Each number is 128 + 32 x the weight over its row's rms, rounded and kept within 0 to 255. Layers, rows and columns count from 0. Numbers have three digits each. The size before them is the row's rms in percent of the matrix's.

# up: layer 5 MLP up, 384x192, rms 0.162, rows 148-193, columns 0-95
# down: layer 5 MLP down (transposed), 384x192, rms 0.148, rows 148-193, columns 0-95
# gate: layer 5 MLP gate, 384x192, rms 0.161, rows 149-194, columns 0-95
up148 095:117129103144145082116131118153151066180159169108172126143083132120093060106146194134150072151156123132127166165119124098175130161111174074120131084108140087159118158123120097129168145171115152102141104096137099132074058119159204153109130130142091114102068104119154071133115110120144092109
down148 097:175115105148155153088137099087046130138124087143142166095092153160172115112106146135143103067164184121204126168118141104144061071145136105074131185072104128105160169149092092085098093119139107158151141149139111134110142171124099025130075132092158124079154159171136162139143138158119110169
gate149 108:128115121149145157120129140152113097129146118118090122155159078120160140119135114092146145154136074124138073209134095097082092141149081107143111114127089109117040134110085181157131135095176137143103170162167127134149141144207099101099140131067138104143154113093068060085126158167140096091
up149 102:093193171163064098129100160161031130141106197138193120157122105175155085134106109125124163148123099127120141125134094103111141120134097128150091127164129114114037102096164160110133197154152119085176110146135074138069120127113087098165120136152066127157112082161100102132113191123121108136
down149 102:128107154121054068155107089184073139142200127117151128099123152107087118122072151127108088109104089090181113117133059118136161117102171145097118161166131158104097053089153157162156092148093141107133144112129079146140128126152111082168152124157108129181132121155163145185150105095076091055
gate150 101:068146131103118160148121124085112158099169131138156184106120171143130135070162150064128137128129095154190159095123123111159141134093128078133162097167106108124085118098090244153203173149137131173106176190096102146178170155143113158044157080174141133073115149094097113160119110153078153160
up150 103:143121064108107086105127118156147144073176102143158140123145117121155062172157115179205115182155139136125058153134121148163135076172095134162145130190084119110099162095164175137235093088104126199106096123101121182144152154187107140150167100107128083123150143106056151139137104197111132095
down150 103:111116228128146070108132114126107153088061120125101137154093074066100121096144135108127115191147135118101153090159205094162122137077127156162088139141110147178112172175088141116131137118107159176115115108152133157094134114125096130144172133133127141102115144166164140172182133111095116101
gate151 101:084105123134086099109183173160141080156128148072098121127135162089092163221118133085124124147116107135125123120134123138196085186147128106181096134127121136163116095112118141101079116122115132128140125167151094078158100131042143127135154112168171086071142077143089086153100096143193143137
up151 096:112166092032075167138196115119176143083080161105133073115117111137150154116144112140091201181083192092084112085141105164115168119117140088104143097117096107167093107149110113118147144144116084118146138125162137173115160138129114137171106132171155104135129122116145199113172152147093103128
down151 102:120119122102078139122112123128111126106091143155166144071154090198095152159141175104108134148086106078151073120142173191127120119078077209092154162156113174087141108173098193077137116152122129156065189155197120137113111086136090108157138121153094216121152096124122164096102133126115130154
gate152 101:142110089170134140125143148098100131100116147177130137136153120153103069137145111180145139151125093169114140132167122124130108125168104063145170153114149127149154131072109090142090098124174067155122106097151165136143080120109172065129121164168105096124134140067096165197112102124119120165
up152 101:116167104078139175150111142105172030163139138094197116090166083089112116144124113182106142118100161114116109104094169165128113091080138131120141166125084170131128171131119150116113154078160136144152167124187092071130142138163142139115115174154089134141117172182104110157127120152113093088
down152 104:162136183088171103147121082156144148149085161126198121120140141136159103116088168206107105158093104142096109117096130099127124117131187150136135165175127117135141112107109145134113128041110180113081113105077201151080156112136085127139120162194118111076141139121135115130132067105166126186
gate153 098:120088143170123144094036088102152138135046118069124137122112100111105150151150121115144146133126066157113078142079117140127100190119215070195147135108147142084125093094160155118141118136131098124152125137156114153080107143128118124168144093189175178110153185165078122160119125123129127141
up153 098:112110138105132117131157141170135150119097108170084110142131157074132118086086115090152154156189119139180131131216126127119123135118056110137082083153123057119116123133139173118088156151162182133149153104191118119138093085130168142187138138090101159131115081155151076139098111128095121124
down153 099:115115095073144151095121075126118126176132101081176103117140101135090094195160165163194170071057147138092160140168153166106162095127146116069128157164096133186125178061154107134170050139111172129113134153158095176168183141116124122070133122121142157143123092141165142093102097121138144161
gate154 102:108132120122101066061118148128171093177146101092115152174158189151089094134175181121144088140155158157111120132182141100146160112146118056192139100141138144088112134148147185104131098173103091110099091131175133124169108081154133080088185112086083075135065128168160094037103142127115128107
up154 102:160151133095151125124112175145145112190147158186102176101196089182117108120179124096172164170111147110186134121165097152151173085127081102092135111125055116113113209089187152128147143167155099099140107157176128126070137148105156116085155068092169078133108111102120134112161169119137116128
down154 100:073102125067094163141054147145125091148174140124188123150135101162094092139142147110092161180103197157171126125173164147141084110130080164053217174145058125134135134165097131121140119138090127153154124135137193182148166123121139091125145096180144203106116143121131132083149099125129153092
gate155 094:174137081120135166112122135148100152137156109191166129080154175118182144135096162103080147161125116134118164133098096143129120077137096149146106045097116143136166114147127162098117146129170086064097144141145173137082149113153146212116139154176161114124134079089179102134142135111127093089
up155 103:091156155125032130149108128109100055162185086126079163159134104110129122107147101150139123168072147101085188116135129163142132150111131080139096095147119119199172123155138112161133095150122178133125143099113196157093121097148104111153145101138074093198116116148075105096074124168154091113
down155 095:099157141149137118122129124148125115123145160140144129152035129138127151157093135158133141087144192208170169176085163123099170148185105159101105146192104113137116129116106110139096144138137086173080089128131108123066072130141120090118095108102114182052172159140145127130157084149125146122
gate156 107:127161106109129081166130094145084191097099133098167095074168141092079118127109139133092080197126103121151141158069125167156092106145090141108163137070144131159127097102136133111121113118065069148147135157127123165102088098154123112065134070172129106105122117122205112136140096110128106080
up156 102:123136104097101088182105113167141171157148107090152166141189127192157110110100117100126152102090091105129080150089095054007105149163177147085096116110150100085113117151145156134093132159139108120137136149165144116148161120109098162132102118105195187128123125120102102153122133189113106139
down156 098:171087150160132179103144128089185187118110096167068155120144178064157153106133095127121089147099111159122118084133146150161161133136113145108154123176148133141166166153140156135088177126180151125142131046108190132106150140143128176121180159160101116144116090197105114081189168114175160160
gate157 099:135101149104135146137160126149170081085155139145180176099133234147141161098141108114165100097188109128180144113067128155059154093090168121150151108048175112121126165103113122135151120123136099138136132163130113148124134104160162156104081112117104191129134097120117106193141150121184166116
up157 096:094168143110088109129148160142105137035100103151154136152098090120148132075095130205182144123167110185112128152134156074102117143116114140137159131178106118140172129115164081103100112174079139127186207121121161053135141114135102092157108154118156112071141126131231042193086134161134121123
down157 095:116098097147081137124091134120094116132100152114180102058202113095117182123136095124174134088122119135057107111099143087126182108113102119111160084119128150123158186114144151165110140156134146113148230113138149118122167147107122126122137141201107165121155151167114164128155102154083078117
gate158 104:142124209161092102112158134172108178120162124137129137134067143139135164117109106183145096150141115177160151106150131164131098152108181104113118126079125081090103106069144126119152091133063143070110111155136120007191082101108105117160119104127150128080187156129154133172153086074090098118
up158 108:119088129138130133168149104153108117155082192149224098133078183109136161127090106178114199116116081133171172117112085151090186101177119179135119102139135160128142148155115133137128165094154067100152114103082107087210167124067148149138171148144064128172164076117156102180098089068114093081
down158 110:144105138069117117114097074172094148125198121087110163123126121122129154137146122143092136166119153174071090233171150114122112126074157196158093168129085121184106155127152107139154157092067138124137145099182145132090091102173154147075125106146179152139125130122133146197134148092093151104
gate159 096:118130135148176149103098118145054142146123067161097150129095094202166075092135101115113137126167168084071072128143157191089160090099082054154168058127123154172147159174143110155118092083133063099131154081145148171143161119160109107114106131142152132099167143138168145174148049182178201156
up159 101:137172171162124125086120104135083118163114163131072172132165086139204100119134146115162168169168095141165130118150152160112152130125123110134156178129118100092104143055132128117128145119122176084183123100131137109147063114163158070198137102144065084109159148149138140175096174132147132142
down159 098:151122117136138103134151156166107140095072082125111128075124090131135159134144116153129097107080137129151140086210124177146108128094175162180123112143138135160107145160170147153135058118149178121180142084120109121119172147127128175103145146072172176191132141076155112124047116100091136124
gate160 102:149088147148139159132126158169088176139148063113133135162129151127073107114154096089119190132155105089091093232094070084148147153132159095133118104177119097051174091161161151146096138140099150157089122098090129124099130122115109087137113140117103135125144120220094078103166174155197100146
up160 097:101124130168192086067129151115104088126113202109096087135088150112111120089162174161069098127123145125182123139127080095097104086120144136149148103147129134191072079135106135089215150108179092121088074083114157097187165108133122142173130160064175188139129172135131105083120133156136123137
down160 105:130096104122154169177064176204138127119103121153166097166090137164146104120099139141075147078146126127122121143056091061127092168205079158128154143208109134097124120134103100174143129136171207150130136164120181136092125100120078152093095085129109101122120139146123080120154076079057151160
gate161 108:178181157094120133145116116117106137162175114163222189126132132157125148113170127072117086188117091076093113124070123132112150126057159145091181186109093160150088174142086199160127122125107129138185145082123084103063186153162078143113104129189092090117134055104107172128177149091125180110
up161 099:153109177174121161111140142116148120145105222137133131095140084121142154137132131092152173139117131099118134134172095123122110115138166091184106138135112118160122094140138144173166127123078129194140140134086143204117098138095106193108102156146075097154111168095152048112155160164108166109
down161 102:102124137128080162117120202133103141136105117150164143078171164143078114173083109145144151139123153135141179147147136167164144166140073126025136135109124111121155133129185170074120100148146092129091163117111169135121116097084095158160198130170037150071169085130127101098117152169158156184
gate162 109:134114104125083094100154103133181124157099094180148129187112118130053156091118128190142126095073067105139116108142121105153101159172108066150150106193152144102097143136104131153130157124131165149086128098124138146094183109143137150118127147023131140158118134076109182090144051112079108184
up162 108:159154077193135136132150189149166081140112120153167084087117162111165150181123096126112110122124123106161111092140139108117146141106171122152151187109167148079145097048061165116147109105183168049106100195112169114136196137158101132117131152121153130151127101129096134031070142074108074137
down162 109:131168114151122139158081059178080121128124114109203155114115135086159153101155075118099157139148148149162116168118124123069122166117125125109131186110084168159102114145122101182147127125149130130214076135097202094186158077113107115112116111177107089129104150101118124123111177103123111172
gate163 104:148141157120128121150100135149135203188136114134142106121101110163112104189170133127058114088130123093133086137117091088075125140111136150130080055108150110133130101164117096116070109109103092132070157130121101168127096107136116143127103150170144095117103150148134147109118143123100087175
up163 100:102151164104110082120139145118133113206107141143101089125103094163106125087161066160124122139078163144156066154077094165158086112142163101121104092128087124111143148152144145109171082062147141114062146169181168143082097085068162171107120073103112083081147100122113108074134120219134132099
down163 100:112141121114099204066088145147144161085141088109036126125135162128170180120106127164166161117131045159066111128130089165165140113090092135176092069093119087160081124054178042159108127083113110128091141152092146082110106067124126111090116165146146104133083115120189153151109087110092173204
gate164 094:175075132178143123104148132107160097108224082108083137117101122123149121137093119105168139178113150126097128157101120171133070117174142153195136084150209155091141186091146139141119080114123165192110137137144154138094138102093110151113110120137086089136152129126127147178136072179098191127
up164 091:114116099174098159131113141113166109098076126121108147097148106092112130114143136142080101055126173126175182129128128107134127131118088196142088173150129208162138148074147067126141163140176119081169177140156155113130133149118122059169127117095144128109076129097081181096171138204159140153
down164 092:113103115215118050141128134103080074100153134138101144180147093152105173112127137106179029174096097133165114093177148073106209109176131094215097135130150118014146154173126097159085160102098103123134154087156194094142136105108157197147131109133129089101102117091081122154077149141155121136
gate165 098:123085181174089102120171142072180086148115111107139086169129099139097163161105130163117123074128157138144153142146139145135084124203126122130133114158153117185105154032108119129113100078146129092114120198131081134151169070114117094160125173096077130125134141092112203119140140132148106167
up165 098:198129120106156114098186181106194129138118099117154143137169100175076176127103128173075125165107119159171105198122138117097107155077190139095107034103182120162072097146098132059083105208073143157118122136107058174113154120151155132128135123161119136084125128119151153141106081105124109088
down165 097:080070189101146128094162160142162151151074131173114185112127099158152132140133101111104160170088117075132130156155144119069138074118134071118101082152145148126139140143104161177144106136166139146130127181176177096159096075132152096167125167128128082117136126061152106126098086212141152122
gate166 098:124138063084156091180087107097137118098129136119199131112124116103103119104097135071129171145119085099204117071112095135182148062146122120178120152071195143174100156142059137107086050142144140097156104157109119118110115133149144150109092135150084144125131136117155030093132076140092155128
up166 097:133059132095169119140189103068083081071130145130149091124152120145134107109159106130173077093139162105098077125085106187144173114066124094147133104105130101106095157160117154116155100105166127113208119145170151103138107069081146079140123120082141160152143082072151117130135091172124119129
down166 100:129128078173115097156104121122167108097161174105133138111104175062097078092085155108164118170125113118124138156159113153082122098206120125141065083153214105174120112135064136137086144135134171160118111063141112104114149111158150131103125118131172172143104145141114155091117138151105175076
gate167 096:156137142087046088109139074103146179189100177067144124144151141177139107211106150127198136103092152138119088152147162114074108144147076162112123109121121100111119094196111144136112117095105063133158090101117104136111138175167065100141144128131124144094089129170128176079146142138105174216
up167 101:100169120105144145140153097134148162131117140180128130163098063091166124140142151111124132168154148088050093088129059144123165083134173178152183179134128151121122131137128113203143161150088115163123144186074107145159128132162091075168120132101127151120122146181090133089060063095165146163
down167 104:148134131104112159097147146109107102084116102111226165090141080098097154170118115153101104115129136149079194155135094050098079224151098117089109155127148142111127108134160152116106070137102157184105157141135168097159101184111141135105128151093090167104027157184073125148114177165093151136
gate168 097:185128107171191094167119150107114117110140152143115133186172144155101122153117105092170153142187071147108137096165117102135141133080187123175206130071169183125094095173149097150112146142192124099124110108095162115141126150173163107238114101118094158137114131161162108138070124128146164203
up168 092:146137180089096125156101109084075113145151150105107147160140141193145146112136117189112096140160081109074181096096093152091076146133116074121145117102054197139145144086140135094106039134141218161138083145075128095127154098060133082114082083151171124094114176086065186174084154125099078172
down168 102:136111125064087170084140139122097107119109095120138183123107182162112109080091113101108181156106145137138163142178164141116142099107176128185169120115123092151179179102113159127080135118095111088087127112157077108160172177103066158136095173120131151158094151147110057169109129094112132168
gate169 108:105200144150206145097136135112143150156168140128089116170100107096120079152115196142122206156142184141106123122103100086074119120124096101114189087140140128209117222094101134153093120151120151122101154089098149085133081100159120171103103102154169152082118104112083144162104165093098095129
up169 099:110180096152106123094139101135150101182084126130138190176108165095138154123064145116200167175115086194112083237146085097164163103073134202175157136187175154184073085122134142101175165109098090164132164168138106085139126068140119112138128116126086145147114120119169161103126112165139138100
down169 109:093126144165126121148137129118167135163202168097124160168150087126125098145118159113114166172155201156145096191120117150139098107133173099118125086098133146144127173122024156129088168081125149100149121085128131147132147113131048115166108146118074093161115152200083100140162167084140154113
gate170 100:133095176122207120107149104115104090136137053088143106109127109118073161172141065143143177084082102160157124147147067166103148145107145137137107190224129131121152150100128172158171099128120097123083121115153115126162145079086098112151107149161039130149193147119084147165127121181088157089
up170 100:117156129133152138106141126153079146072146087151106115066133117151058111197135141104142093123151097125055098166122102124151148097148124098094108105115143155134105132116119152204131156175095145135130094113110098128165147041168135131123058157118155149099142118106147089134111088133102135131
down170 100:082134090101142080165157095094125139152119068158160113131085123166135193149097118113113116173176127172137138084176121125133089126116165170144026108110167156163120127143086092114092110126140148175120157095171136078078121123175087098131118191118083096167161163142152169152221111199115139154
gate171 101:152138070149103132151120153120177145096161139105160067079167171126120153127120125110140138095138103131086174118149132058128104171100092096156107171172116111161102063164100122089107089081143166094170166147097109163137116166110098098113166166069123141108115133108127154130098189164162117144
up171 106:208095114098042140195167162164099102190124161132194143103219132140129122075121172139087173070149124156139049066128071134128208112102075128138093138187150112142075149073089097117143150121147135174100081137099079110089132147116106153142127139103143142095113112125113167154088086113085084146
down171 088:140135110176145100056112129164090128134121106096085105182087151113113132124149068129171061212147103138101193142141197130109155068089160118131163171153114150105154088173111109075151081098122112107090158193105207096183100094179148093094123137145104116141135122080113103084137135115173099139
gate172 102:114097075135120118086100111109146101147179125134137050094143118113079125123124138140099159176095154141115111142065128129109111124090117176118180131128143085152096167148106155157051133117141081165066152126127123119082134068160085099118076110148102109078149101172144136102117162118077187130
up172 093:144113194113142105119130159147162099128098194121067106149115169068114187157180098065162155163124054131099155137086108186107113178077058089133126114137101154120136101165099149128081072130069107114159109060154132149142082142190125089070131179126149110153107140128152112153080142141118102119
down172 090:149134136129141128121185119164120137115093119096183106140146153085140135151189155128148169114123126093087157105131105131078135110037149163102128124165142091120172116098135105110122106094085190139142079147100099112060104103132140133120100051171096099127129158182092146135128114119116099151
gate173 102:117157125164140122125128115048140148113111141126163124146151113190140137184122103079080169156143080095119168099081126102097116161106109121113162154136169151149097139178142142147123125130142102078189135153104168075119101186135182079123088132165117136091074131129065075162160128107120158157
up173 102:120142068129137167158148121092115126115149154087148126159188146144152118097158174127092111091154114135106129163131151055077147084085064155130186055151133174134124163172115112177160088098114136133143152059123124153139158127175133174132090106159110172108093138126121166151129095135090142129
down173 100:067143141122126141128117124078161221106131169178117073133158135153096165088100115114115129165104083136101157083122127160134072142080104186166194155144111149075169110129142171167114126108069111234113161138091187149146133133126158035135149170136091158104119101094156115134105136125071104115
gate174 099:180106129148117145140040098112088115119176077098122136088168177126156057138148114121082088042093092087113117198102107147171142106132177093142097162141135146169127162100153098101111135096122146105159138126164127132149091147086119174101147145120218095077112126078139115117082127135131107142
up174 098:111154117120129150127166094135142109110168092120164133114139103063142134161150096129164099154226195132132106154137116147099116133117142135126096149123142141140140122079106106155090095139076135068114080078148191138158107134129161097123106115154149146120111155101172099162199141094197164077
down174 100:126113153098176110127115133080054157172122124096098129121159069144147091156077119141116165177137118159191090125170172081167161158122190020173103143107115119174079205145172146139148072108121163139121086131080145117102112152076124129123120089138094119149142166174131170069105152151174155119
gate175 099:109069110115145171093093140167089152146192116162113137118100099156118086141174132169075145072164167126119094119128128096117166125135129088096103076100098063169175099159121112145122110113080076138140099107205127173169186120101091201126195185115083136123116127151118074100121106178142084104
up175 094:117121199159157101096147114135111138124222132173105049146126194157149090181125133166161137140148160155162118115136076139155127097129109119106130080110139092101120176085110135093113084104123138069124175123141123098123124140141142158183125134144113185063130101099121131123173153106046120070
down175 100:111155155117130088113087074152146103133135152084088173172083095191189105149167158115143125113156169056067131159119093128169173104138059123128131138147122084118128200112073187158140140138136100158159097123152096120102111130151234111134111150099173072151152069076120137149140112187196128156
gate176 100:154114165145091144186120151194129138123134088171125115166117186142155129170127100111038142121082125192154112140169144088097105119119129118127162120139106133162150122097134120147176173127191129156184148094122115104083110104051088118112151149164164185125143159140092128106116126149107116149
up176 099:081124143133108136133115080110115099107085150074129113141116113120119129131065134154180107131123160172150158150168127093151134131122118149130179147155184169134081106075072126139100140131109113115143138157123145104151138157159144131125144161091102123123101083166114184130172087112174096092
down176 102:172119118111120150132104122090231161181120100079123126112128110172124178109133091100141177133104133108116091079101116135131161134131121085149112112129114120128162165159131081082147142163053113125104164093136193179148134178128223155096123058070106083041111118113093136135089108134157092139
gate177 100:052149148122109109143117080130125108181145095140129117126119099132052177138152163131071140161139115081062095125118104012197106181118138075175113154130100147220074160139110099138110165108125124119108096140142130131093118158113129120133125130156152073113140113113187091073108100157135064139
up177 099:139149185139146143130130112127123147104120129091137160087109108169129157085083114126083143142142107177075042101107139133135130163111184114139129113153162187159101130116084116187105156139111102118128081154110117111154178141082159126123101102090144098115114141172057086117128088082168129053
down177 102:140128198140158104168128167079123153154088152115123133156209099148129132198106145129097147157124103124201148127110081130107134171174113100151126178127133202122121106139137127123140084139142129164124137119153159176129112081109118079105151146032174157169113086148073081107124091128144088160
gate178 095:155112123069135151126138185097138074190138173095088082137143099122153165123143098090181120134094099151137152147130075082164135111147095056087122145151143157135115119128056107163123144120131133097162162151136123196164064106177187115169087132111112112120081110106179177132055157123164105121
up178 100:109126180130088128191073127140153144154113122134123129117137103106136116161136114133115099151167133115138131165113069140114141113118113099150126171108126065144128126175128194140118084173123057130101154089135106200188106080123126144079121141107153123117170149097128116100158154099114098113
down178 101:124106120100078163114093132135140170106118110117136116075123107155126110199078096160064145110135106126074138099085149134083117127114125152147088193190133130112127060146147079133133149217092106115157077072131131144126119112118127153139127149166042115174151184151144037087154160154130125173
gate179 106:144137092130151172150116116144094131073161204113159069151137148171149144140150154214100098106171140134137113134118176138141158101114141083176131086125108116139110151191110154158106165166079127135152127184167117178119134160155121148111121076172090118131098161196102119102136130107136160103
up179 098:098168151070108110076172179121103074138148120109128179119101120067195153140166131127120079114108120087109183068113174107171152177139160128155152154123105146121153122143124176125132059135175114159098133122094117160135113182125165101077168171066157122089186101096131116089046093129093116097
down179 101:128082135158139173113140146087154117088072128142137166127113107131128142119155132097101120078147135121125112193095138176123098070117114125107111066150107156112138148189155094136143133155128171166066144140130169180128144119176149095154080101081131192121066109080088105130138102081159103167
gate180 103:108147129154157143160133091117101098137122156095132146181095106205105137127113115110052130095138193130102088112156146175090062075124128124102134091173103186173192045140147157090136102132142130147062134083131130108127125124151107172105123147162167178107137104134105135110157055106138098144
up180 102:103142148126123191134095154144097102165161154164148092165214162152125132162102134120133139129116118132176188154155188151197156113125048129138069142175121163170125143133114111103156149168176121145153137117160141109143052045100112117133132109123101093122129145127130148090171142099173087108
down180 104:098135139112103121121122120106099157151217157072149101209153092123079079141124173070135173144189055153131156140109133082126111131167100116091102109117115130162121113147163159158177092120122142177198122099122153044095102124117162133139080116084132086157152133128131133167110118153091082144
gate181 093:156149094154160180108158108130133097107146107151044109152085121125202146158103090181153082144120093167143105146142156135129096151180118168146072099062061120129199173130137131137132129134132163118124141142107132108178081179101074117178198040111135145113129142144137108141133168126176177126
up181 088:113145179086110137141132170120123133105161165102137127117117206066117081119127124169146139077170044127117183133111109121100158078100100105114102131088113184102097079145141057079101137149176093130128119147127171142117169069118119119111146104171147162170156203093118138161124144105158126093
down181 098:116100118162117121114108130123133111181075136110096112153137179089104137119163096084075182165110118135156099131168165114120109152136131127104146134081123104142137126148087178120105108159057100191169152112113132107114124121100178150132065156133152120150112117117124111124158099142106114155
gate182 095:104122097120064106106103117174110106177100135085148087114088089106111151183157058170131111125133055134110090150125165118115172152110106087127093131160116090157133112173159141098077136157140203118105114112132110122097166135098119096147136177168105151120123124132153142125097173129129082124
up182 096:144077086075150129116133141050167154133131148102094180137143090116104077123077110079186083103115108131045067184119168150147110163080101091179199087136104172102149104088209183150094156086119213116147118146124151166143142128135156141106125153136186134159135133098133107115131159128061082103
down182 089:144203129174162110167119122161171160172186103203154119094097196162106106100119133154116054141134159152117105133170079071117115139135145152113093160111117107163150194108091155105109130190137114176100126034176147099123084137149080092121108107131096134142227100133122183092117088107163105122
gate183 096:089098158139068130146101159128079131143162114142153101089200140136061134157200184141155070127136112114138170105149125153140200150125122161111101141102181138156135060187142147082083128184131089161106108122127101111140115114096118075127143107123086120144130137130170130192190129126146131118
up183 090:108174157144154161187122102137095138127160067081159063107101110059080062118138091077157113142120187140132117124072064120096157120106122132162095092114158149169142079113132179080159134152128146165140074128099165175125075139142104142101138125138075116124149151130073131169102123070186136115
down183 088:150076116089160152136141183143214125163151193117092196191084164183156092148107079110079122121126100086108133141112194081098077115163162129145149082129103129102143139141109099131150115094129051168090144094169195141108167123100128150106155135134171175145091105163074146098135061168117152101
gate184 104:121139136156140082195105154150128175111100146110144121144116113145151137125109137128144106069144205138131126164102083101143173090121087138192127104220180054193105096140122119104119127142112155118092109155097119151103101142161083071046128150160139164099160092127140118097129158093145157206
up184 104:125099117129161162106159065189144069166157120142125133103104153122071153175092074107112131081205093088160133113162122134136093176045163197119102154107149207200113142114133095068137122091139127071138113148132107108127132125115155112124091086113082177158090113095095157142142178134159128151
down184 104:169126102121080129122117040080135124152073131170108077117153151118108126125107154101117098158146116163100115108090108102154104128150095150162107104107112072194075105120149114137121077163181153159222092164123081106156142173140103118135149166111109086152158185112184170130129134116126078176
gate185 104:089124102142119150145134114204101130176170096117142090147109174143124124118124163082130147113150103131144242135084082121116119076211120078111099118101136176119144165155091087134129116147128115145159146146140159090169117114106117072117146113189134090089205103123159147124130092162103143138
up185 103:106112070122111092181133113125169104126146125153137175167098156179110165143155187094082111139167096152115085129081157154162150099084182161087127189192173118102190096158137119146141130188127144166160127106122148132198187102108127158163112132143144130120126129121118156104064096184151096049
down185 104:141111061125096121061217076135143123146133114070170129163159124115100131109186121125137154134199110121183140093125082128154102152171107069153100083136075155114139108135170110083179113103147106154139104155146141107153129079122150086106103165120139160139129150130190093119133128090092124125
gate186 093:146122116063102183148133172144118044133136150166137108113179065165119146062137163074123128132075124179122123130125141144135113156135196093117172072066079143140081080111113163093102168137109074136087125126153077139122153089102144112108108103150171083161145137129184098120131080109158117122
up186 098:095077127114141110167154119184106115104157074185101086144141123105090093153131154137116196104089112112142162073147147139131121146148189199094103162126183090103166117130134165073142148156140190126127213107110101064133121102089120106151194065138111121101115069097106150165152132161166118140
down186 100:088133100161104137098149104107164118198127125114121123087115135148148220145132065135106151117191156212115145135108102188149130087094127127128056154127100127118108122173150101132189063103147128109116138063148071125155156089119099192157102085109120108108089139197178143144112089062122149124
gate187 098:167127124091135098114079105106062098153124124122113116093129113212120148136120148113171120175115147087115137141109110157152117171123122110100135113116140141134091050104164127087112180195132136130142115116189092130114100134101063105123102097080169084131102151061082174125102098185120156147
up187 104:131117132105128122104219118046138128179097155184122141143080138169200157139090139149146145159184057120087165150116109209116120076120185134081137148107150114127156074188173106138044153122142103188147133163062139119120106085137096163113152055127074083158140090109153148094134145083122157145
down187 094:188140139158144117119073155117152167134122099202087112123093156127121130140152138104108102129088169091129153137095130114107120090173126199161104123162168149112102192108143175154147124128204142176189163116072105122094174237078101095093109151086127121149198144112088141133130113076137119132
gate188 102:146149155148113178118106097143128099189125134178144128121131178067128163151096070134174081144160172240147180133099144146081173107139123128175085122097136127135104145138115123147194172183099081144100121100107128178157157124166147097115190035103174095119170091152126125172135156127166159128
up188 098:116117116136114148126163099138126115159139155136105110096133187099075163148074148049211158124056115171143141078094099119151112124141126159162123093134148159157158115070117100174106073121137197094153127152137160108171154103117152109128113108138111082144081126144115125161182137093139069162
down188 095:100177132147171133112110161120123136112126178139127097113183099166206094163157084144148087103143150098149128169175177177142179092134122176116084154087146108149096187122166115222108106104131076128087150146163158085155089141144129119129134137110165098087168091102108146161152131087130157096
gate189 105:109107083150089121117127086120138122086112134193141114146129121143191169181104153103127073124141142068155148156148134147114177087196089127127149085132116135146132059113137098117100149126106153083141116113135142136175113140147163162088165183119122129142140131144192104174110113127089146122
up189 097:078169105081149118095078073078129209156149144092123153091152064158146111102118115166175151141102084165148100152125088114076127140154159089104148080102200122104058138089156194133125127072100141141167116133133162153152096179094123144154115109112113078084099185131128127118150144129109133143
down189 103:093121101139164159168124156132142029087093133075138076100193117086144102065148096114121113164130118090109136114174101189108167193120091140065140154086137164115169169101148103080101104159144168131108102139108162144136145086148149166149153079151133080137143165160132178117182136126149125173
gate190 105:126136153136139078173109223097196121131144159130093162122126119151114057105106116176126131148134129150076097126109129123129103122088125061110148128114071150096115188130117119157096155090177088084045118086105146139120113118161145159107091145127146086130097121099119158116205088107111152015
up190 095:131125076133129103058144160107133127106155059086119150143153154081109102090102112176077130069132113097154152125144160114153138126097162155167183146121097156099187087103162122154146168134117071164062131183138106135100076160140165077132130127113119096211122113186122158092132152136121119109
down190 096:098149119159124075135114149107131145126095121131162125145102123107131184087122132141154118159132126222113081136129100158127191105166116149105111118115157118135127163172139140095183118103156119054144110161161196096160095127159139105176156143141152164135136104140182101152144169162156138121
gate191 111:086134142099144093124108131128169156114090121103133130171137102136105142100103077148140105171031090153104088145098070206132089116068102117202154155120097145121133164106080135143120116179166110162098154043155153123135139160146147113150155164094062105129158092171079140091148118094155162152
up191 104:108117101120137095112090165130164130102113102113147044174129097127133115141132105124129142138146128141122164090141154073104073131130162100120087162129120128124120132157104163094132188146126135196155039100136177137163168085133100105135138068142157114143166081079146117136148118086106090090
down191 105:132105116103168108048073142142097137118218124120149088164159111098139168122188144104102118093182098142104151127118122146151162143079106089073100097132140103179121185158183124136153173106150116141117173125102119081122142201161157167150105156132150115189110136130214092102143148143085108145
gate192 092:148087148118185139098144115068069147126111180148152118125132081109151133137063128082112116107107154075114071115131146162153127130096093091106068108129115096148136107109164165101150137117097137146086106120073125128099110131155133117184167144143206119152123108095075086164159154103148148087
up192 097:129093057124133131131150121098129159139096178201079160143139116088106176117172128169131144171131159105103145187153147156237140136101131087097106119116154134176154200165119101143112167114198142115175192055136110106143128089143112166166118122080067130144133133099094119121113088147101132171
down192 097:155130153059121131196130155117122124101114107153159125144113112137120126107127174116106093190151130156093175110092128105114159197123135124168101093164102151104106089094148153165099140102121137182159116144121165135166189095123111122154094133102105111129108082124173111108160145113188121087
gate193 105:143075121140062086085135110094117049121170118170110128161142074140057114142115116153139127115165078115140120158130131076099121145075182097108098079123088145166106085169084153086134070118133196090134165117161124124139132140058140152115142109118051108114132153176114100132092104143151149165
up193 091:075147102194116116110171143166095081143133174068136176113138146110102106162127136092141130109140147143072136146099133151129154114056171143178162137180132117116140134099091191111116157178130112101084119131189113172119124088072119112072148154193080131128123125109117112148133136141115132108
down193 089:080100143141150065096144095134184127152174127114121068119117099143146196111131126152138116098146094137118051125091205119163125139077105138104118152098133106140142147145112135154116115126135126127144130147101082106082131091127133123087158088116114207111154092127150099132128144164125115102
gate194 100:090183142083170139099124125112111175077141143101135085131144150180107142163175117119091100174141171150151130166122176151125122122115065149180121132108101125134122124116121117126112101125113158093102155161167156143088180134132143109103122093108170152098172139162062139128127193170139126088